config.toml
hidden_size = 448
num_key_value_heads = 1
intermediate_size = 2240
positions = "rope"
qk_norm = false
attn_scale = 0.125
tie_word_embeddings = true
optimizer = "muon_variant"
learning_rate = 0.00197
lr_head = 0.00594
max_seq_len = 1024
dataset = "wikipedia_en"
Each number is 500 + 50 x the weight over its row's rms, rounded and kept within 0 to 999. Layers, rows and columns count from 0. Numbers have three digits each. The size before them is the row's rms in percent of the matrix's.

# layer 6 MLP up, 2240x448, rms 0.0736, rows 1926-1959, columns 128-191
104:544579506563515472478439413512456445513548492480556485463466480476507503496563531540452582504493605547500541473491527433460475412522536458501469503449494521570487535490465586418500484460568467
098:480529532563568548534535514500513416572439518477567517446478450528468517461552494442553552492543528525504496494526477457531493500488523463529431497543552525569509575554546454581519483533514543
104:478355487519470503433556422528528565493518548475550518470432428492500525428481528581494465570506453513592478459504487520457505528569535389512482446495450508512526390460473514498510536548462480
106:444555559451481569603479548545477540388412547563511496419495494455410414530393574568480465388512488476513539559502492497511475499465527540503534468496480474536495448424461524488489521568504430
096:381482540505533531525497514470529523459577491461464465498512485455372534444552442453535505507477453519523476466442476476547577471520568542524536428480549542566456629525458503478488333530479408
098:482370533481422482441468419462551544551444512376508468483472510594601448475377445459529536516454488546545530552425453547546527601501487391524488539454440563409511418494498526536488447503394466
095:565544450505544446515427451511445484427486542487440512519426491501475614474480473427477532615467599371511477564477462544543419485497393598467504547496519540480549535558520574468523463453525449
104:448467420436480592427496437436476552573447485501525502466385465482557507577558581493441446506542537567501458495548475527468514461558442563551571457490505417465445455507423494513450564481445528
104:511481563499522577507374529492494497472521436498487558475510516527594399523538461510490465471499583447439552591411406479457471472466533506430440494506578464534572444454489460493499411466472532
102:561539482570482517503580516505471491562472462513529418484512419493490486407446504455507591614483503532468511511425468432494512497544464537544524537513558489509493548462526528523535548474524519
094:506445476439458403475528374460404422499460396449447415575541563538492449471509499569482530489534501503518527504484506519557470519542521555542575477533565451539473450578495566535434515478566496
086:399572504525512481567508524471540478521503535468477464476477529476516500592464437416505500540525508485453407511494565466505448452492552497389448548531422474530557520517504460504463522474479535
110:618520538512542552503454376503588471382561526510556572516466490551453540494526513482537477555477480588462447507590550486460570456406537523418524489389458596503521514535557450553420538595511534
095:483502540630533452531592514481556517489496356564482510412580475473474524539524479506517508526552558464543444459504449499434539542407507534503467568442581496570455560560525563540496504395514492
110:553425604496493509455517485469628530563535437436438566484495511457491465427569442544450539444466385475435532477457545533528458634472511492586484497436488524540511489559513518500561494490520496
097:462522494523527517594541480476475460560467464522523572489524473484493541458418487515577519379441460519509527600478453557511475520616563524379499422574518477486417519630447482379465447524432541
107:499574521547557593528645577583504482548488526386487563478443414506518426468507547521501474458508569451488500441479477446490518501503524450495449430408464521468492475474425497452457479494538417
089:494510509468547482416530483618420490484453444543501366505530554541430485532520468596452465540560551538536495524616458471562382533465544514557536498574421390555488549565550454529508443462450564
089:517537510472472527521478482540531622548421485514488463529527453493541612529476475508490500563554543554453537447542519534499542558471493414483482387566559581516398536479471384506467531471479460
099:475554420433542543507539410479482398478500573474482529432428418545496608550442474466496373529409435576495485456483536568487587516443491524479546509533493460489539525481551563483535510518505509
093:532506547469580518477474447514475484539345504559418505542442476530499429497526525514460395518519504543393485505439475486452547485397478489514529585495440464510445467497529542500413574540513463
098:529581436523532509506474428476513520531364494470555607519514458542462539515609489438482501587524523577507430472530574505487571534495529456522498495466467549520464471513464593463527452529542466
095:514499571411491492513482522445492488507483615485516518535450568438497525510514451518538507518487409498597473530514570583425502536512437507569568505456522495474463468451571515366497485589479428
102:498512485534518437482538544528476475432472493612544449598470427572520444493467546512421501526562476472493514508534442508507446552510437417560485550595562565570415493349451447424508453498493581
106:456461582488460503451512440457539532496513480562487568398526535466513612453529483521449528478504431453524476472600452457441630518565558449432425525508625520578475496557583447443509528504585518
105:542416495506525440519504496516545450447547477578405470545484532394472505476546547550500535502609560504536585496546541430484561511539451545512474363410506538460500591571567467468386540478499533
106:457552423525451597539456498453412434462479490567455514529481503470546488366546510416459567455635541598452582470518452438532551507487509438457515428489540482515506528518492604533387467445417532
101:431449464582544418526497545446544538548502560500422544452474577502423392464456498479443489433482502613578502486548453509434401566583563595519542506540545404505487476580502472568515536442435485
105:516539414419497523622431552517565541482428554544488462502461628502464508545471451454541528402433440523497497452413422590444480426595584469503479485545517528481570490440545558548502476593463478
093:553524525479550620526480514443544504568470520469525589483489585500448472536393558357505558482497516487602501454450402584533568440540431424509500505607521605418519500485484493500568437499446428
106:460536541543473447545517500473569517471460529497489564539397453512474471517519514537524418577469488438412476479462449449519541458445562409548512485559475470542527459559574514507585555522456429
093:489498461450497407471415488529544423482436537498491506556551579492512489599514496512556578504522568406444511527492422487493598464497485556549484518524569495483412577550537480604466521554502437
103:465547520479536598466564507489460491490576505511480412482466421463486498444483411540462546488484538476563515475478539482494344451518558593490487550505509615472478403523449512469493552526544585
097:523442472518538419485517486514473471441459563538502547521514375459460514457424615453422587490471458503576396465511570517479516557517489471537511586522529504579531504478554384429515458491534559
# layer 6 MLP down (transposed), 2240x448, rms 0.206, rows 1926-1958, columns 128-191
084:488510420575470462481437467619500549558511516441535562595559550430502526511474498475522552467476466496497493472424443541434526498521546491479487509469498525424479478637515487432619587475509527
098:436424538498576416448581519522476501403507448513504583556521498434551508564505461433406510506500517559458465478470420399507416633527410416503500515501511556499465569412500542454489525554566391
101:475462591483460517523426483503461568555386517479518468474527499415475474485540506526525507440534463503546468454430465559490434534458470514468581455570527493568534562448499490554509557451446530
108:552486559453552536432493484576491608487414544618612512450484586505561523472513545510470445478476567523465523561475472506503501461443579540520449456436536515596424526402527506468473545549410536
098:527559629517448473524581466450427498382571397546479518524501531548557438429558606528511539517533528465438537527578457506456491584564428408494496499501475417521488477545500544491414479405529506
097:523466418464542521489527458474579502597407488434424630488563514625475476435405483579579557499469535430532441458529519532465554512561469468495452565487541593395532540565587569476552507519618559
102:487528491487544544512486517521591469558507591496505520517470530450550470505602508436475533496512524544556495508617504484429473424590540545464558486472515556541526515507516502380436389525568455
095:606463562476421555515477532551497478434510537473461483406426522493543513438458531410404494499529440464419463582501492501466494517467520480560517527501533465555571342448482454521467539487480470
107:495501543505484479545489515474540550548462454493493484549496499563527482504519541525456471467510653499581529424462431579481503407450506504458461517523566497536473439528461471548513426498523657
103:504494467484545621554507561524547427510431562467481504409450469520540478415525479429494457465483510454522534546466570436427515566514443515473545553462541451499549419495451637513410474572486428
087:541493496543498516568593599468446469526463564566520544550479517543483533500516501539424446479576528502481486458488546530503437454484380483534476454505422515559501416567435507461591548496520465
094:497466475466551410419507451468441556537379518486448575485529519520543499480471549498440507439527472537616490517499529529495483393484489517578482619520487559439459480559472487474542510505512493
109:496509507539410465483564460519538506475502476427514585489466438446543467470570488605579484533485447477463404517518543538443441463463455550498499503431439516545504538478485515546454489518512487
098:543530548535559473440509485497492554477574527563529510502568554519481534407513548653622450649409397549579474540514421513503474536484503500483515472449510511454540519469543465473482523451470482
105:602531553487505588504411425512497492441419465463550568546501404530588485524492525527460439533498477422475543439431515516493563530495463473566423508571522513487477522492491608486431434423488490
101:565493513534400527474435535574466506466446501560445458409528551608438427523510517514506568594457467500444515493534531492484494524470519404618455498533470508526460506458505442487578499425546444
101:468447500457583510557504584562416422484396542572520497525510455442454445522544540545472573501520530485530588475474512552531474527437478594418539540444472441424508486519490566557443447496604420
091:528552529613543554544652566411574483471554506527504540468427479418553510564554539496505506430584458494417510530453561561482588528529537608396476539486478426421547576547406532527555492505492579
099:508490387595539536429389493453593548495471532456558572460508438542483534504534506442490484416494467362623472595468454548455523431513480541502476536465482430529465465410466496448501477560579506
100:488495543463538510465449436412559507521477478524500567454574389564493497399463406449524462525500464583485535430488451567411542513498544469481552499550498449507525493483472535572515461462464577
093:528534469462559489522438560576466551525543539539583551465513487486531526451587467509459437411575443456535509423485511494500494371472438540440586554556531470457552530504528483617516459415469530
100:515457533498480602468477527487483486410526507549544509457416469499470546534570561370536436547492447506498456603442561510511536541489462589499479412532521467476558533544503486521500497436445572
071:528483450531456416465582480510473531504396424474503513545467498529411385482552476481519480502452484550500394542549528591455426441520534503559543486468470472494604529467405429486526578474551434
103:563479476567593566506534408544470521490595556487516513483463523507501504506491502589451490484546392451541477556522525463550451545504496502400536503534507514625526454539539519485506509461525567
108:475555471428459504530516489567611499548447547520439527517565482553411497567506481453439509439550583502548530470522475487544547377515481463448497400501517490487453440445515554483514498548621517
107:472424429405513525432547581449451517533554455522492548455509456478537487547529465516554492485439555439514532551449520493397399484516469493540559439424397497454457462520530378423499432518554496
101:478547438565482519510554549480484476448536583540540512565539464480484474441533547498548550535436509549577561431404564431525475502532467447398414562501497542520547472449438523534506558458387577
100:492434436560502498530515490483422469544574451505550542520423517489547515446529525477537460468566512459492474445408478545508484457461469517499519461475518515380544503482597555466505574460536506
101:370475476479483525583458535463529427487493489451508417480498613485526486567480480403512443423518395484499410490484490584440523532540472532485509432521429500475523547404520527551476426549539515
096:448423468528465442404560480511401439499537573476493422459494531584474480500576505556476431491455496461485498509574608420561428473447557536477491556370462529497477565458528557460450485531478437
108:403539499501630476460527578513472539557475445490508597510514488510508430545504496555507518479442467516453571456515431454488492527429552557605492484529468542471443538512499432443537535523433541
095:504426441485499584498549462511437527510533456492478535526512560483534369478497433575410441376536579471503524472379510567508517540459549572502532394574516516501512457553480440490486561536482510
102:463421479370434483577563523531465501398525535410434500433492375445502513510560474608563528541602520595452547474478485453481485494488542524574466591507439532484503554451449512491434543558476461
# layer 6 MLP gate, 2240x448, rms 0.0709, rows 1927-1959, columns 128-191
101:423471528616489449482468526489589500529444554426511485449538528437528511518523476531520524487473506380494494471512507510460567412557471521529509514547541548515570446461540555522441498432498524
105:536518475570482538540468537427465513420465394486516484561417493582452450526451506532484483499539463494479439489479447504504510423465526618427452516487563490527491491473543512545452485580449511
100:585443507524542547454612484528451576441458448445521513475482565510499427439548503499494549453461459571386565495451562535471490474544572546432500433534598454501444544479520518510584487489626570
098:414492326446516392486507492516526483534539533373565538457561572403435530512531528534491485359435532487542458504454543567538462481479605571522536509585488421511416486532482506544432468524435509
098:485489474484460492526414435549588583495472427502485582583442471493585411494511505554503491518444534493553482503523596486631545483533517480472490493479483482498553420521536544494448488560477498
099:527515584515541578530518463513570555506421449537411546571455445522545504504591485574530449472426531438502509559495520515516468488555508483515476413515604499559559542527552562537443425411481454
103:414509452489468528439493497541443562518367407523486535487482400485521572537436504466479519524532502523429459499517461606491499468532454618603561548473534525464512524444484492588491552563418489
099:486618568442520539420470492435413561516583542591478536478431470553466597518537449526466530528458545551448437493623423485471484409410495555510515438503493512534458470496533552466552469405467560
104:513542526532500471501458563443522398482530475490469492482474475493556498495513472581492530504532544411450499467484410461456478490369458468503518505472532576519489533374466471452512543579516569
096:583540480479495514566533549467531487448500501483516558448501469460473521465460528410438457569459537543484474422511494492421465421481524547464506464522554544460560493556540516460488451505417487
094:503527546489462527503448486513402572547547590433516491491599472504465489561473471397525616480420520492511510490464494439483445560453503595415447427555539413521608487420515590483606478417530461
108:523446538441585497588408417490544489506424482485551488412483615514516471563505483574515537621637508556520525444534533469455534529579476557571493460500534472531460471493483464488570470378518446
103:452421542510547445647438508538483497423490567384540474532525437483509488399520545500512501446520543523528488542478541454441539458590487514496511483522524463508484443432586443484543567596522474
103:562506531438498467404457557487399447513512500575495502381497496454456531500476582494554425472470496482532467479469491521477530418500420597527544379473516423485529494399545570488505532435435442
102:633506512544525524452476492488428546433446486524492510532528493571467448496521506543440449560460554519500439571540557445456415489516523482520432469451468482514544480436571482557528413476492526
109:521429463467536534484456581501493576465481444533474477456516480510534416494492472471528431464457428545472509441485539550569522309528438592453604499466483452614517493596605455476462468562489471
095:317481453504476506514505460638510492573535535534460490491529512540460609490541566480547504575498550470374483553556482483471513482435431456517396486508519520606578489464573526543524512550530535
094:450574500426592473541456423424485414541465511509466424411518471491514496524529468506610553482390528435495444528462516507434515468499583532459493440466551470495536463588609527587425361424526478
104:401496503521469542433462534452506486530514524405451479437541499540426441545484517466525500478369480564585466474460456608516418532516524522412465443439473454424414537507491536506528459504451496
092:460503522655502494445468537594535525497456540388511464485511521536468568537515467428496569565546498492420471521474477492612465496573537494592534534434533528580516468499577453459413497464477422
100:447487524416432545550521490524450491479486585583452530416482461467529471486564516456485530568502434555542419539416603468544497481523523486536479461473502445494555462480526505500461463538533565
103:545493449468462490341417418527522477518519483520545506543517527448436503563607496444468525536560519599508505459554493559468457493536551457530390436609475461547557589477419395590465540428558534
102:579526485440570433439552452471474521449470638503476468419499509557561496572425397504515489424572524567407597623572470534484487488479502450466559592500439400543503469518438487470447460611401552
102:490406404491556603481373458485462580492477558461373532628463498574453455477429482519571439457583504496551492581469462530634440522462442480538481452467549488469551490455422552547468412584544466
105:485512456531423524498484524481451486552483532583407493380508499508525485544480531475486535444463481466496459491437549532549529535468452428444516439518615531501549525514519522511499541511441590
105:551519516499498523483394566440617484501488473537527484585516509529515497440520446458443501389553480501397476506553467526521449423566579517518490422466557573488487588535586587476515527459444548
097:479503493491544532546501503542551461432551520487513439490518464522600571531459616496539506442540466488498540427459606526538552457498463501463500498462457538530507601603509486510553549413460577
103:553462570525460474485446511461412567449438472440500497458466458569558528499501469559580485630494529582549517579477441488509534490491586429545564491502488573422611489449410531448535450506465473
109:553621503457526552512521476446507465517518513461493521549480488417509499519439516453540578453549522479472433470377482585569534480558470398491531525628521470514503520544431490557523508450436543
104:457521460458546453538442480455616482500459420580432506519524550540445440527538607542498619418505439473457530564446544508443449582468581576525484565547553504551539410512538562532464503558462471
098:555496471578461394502573507578587468513567422466501496533501543541521622539452531499566434439445477529500486520416404538538444534531520435600531528531535553498420544487507524511554502525504532
102:451489555480493495532518539495489490524452494512493531482428542414469547436525484611547495524469628480493531483493403531522527487426467476521517475521561517425538447552537405449467542543473478
098:568458535355473524537473465523514464506502458503586471553433466548596544498500564430501485524434571428452520530563487551415565484480558404496504470544521387570549473493577460450510461464477449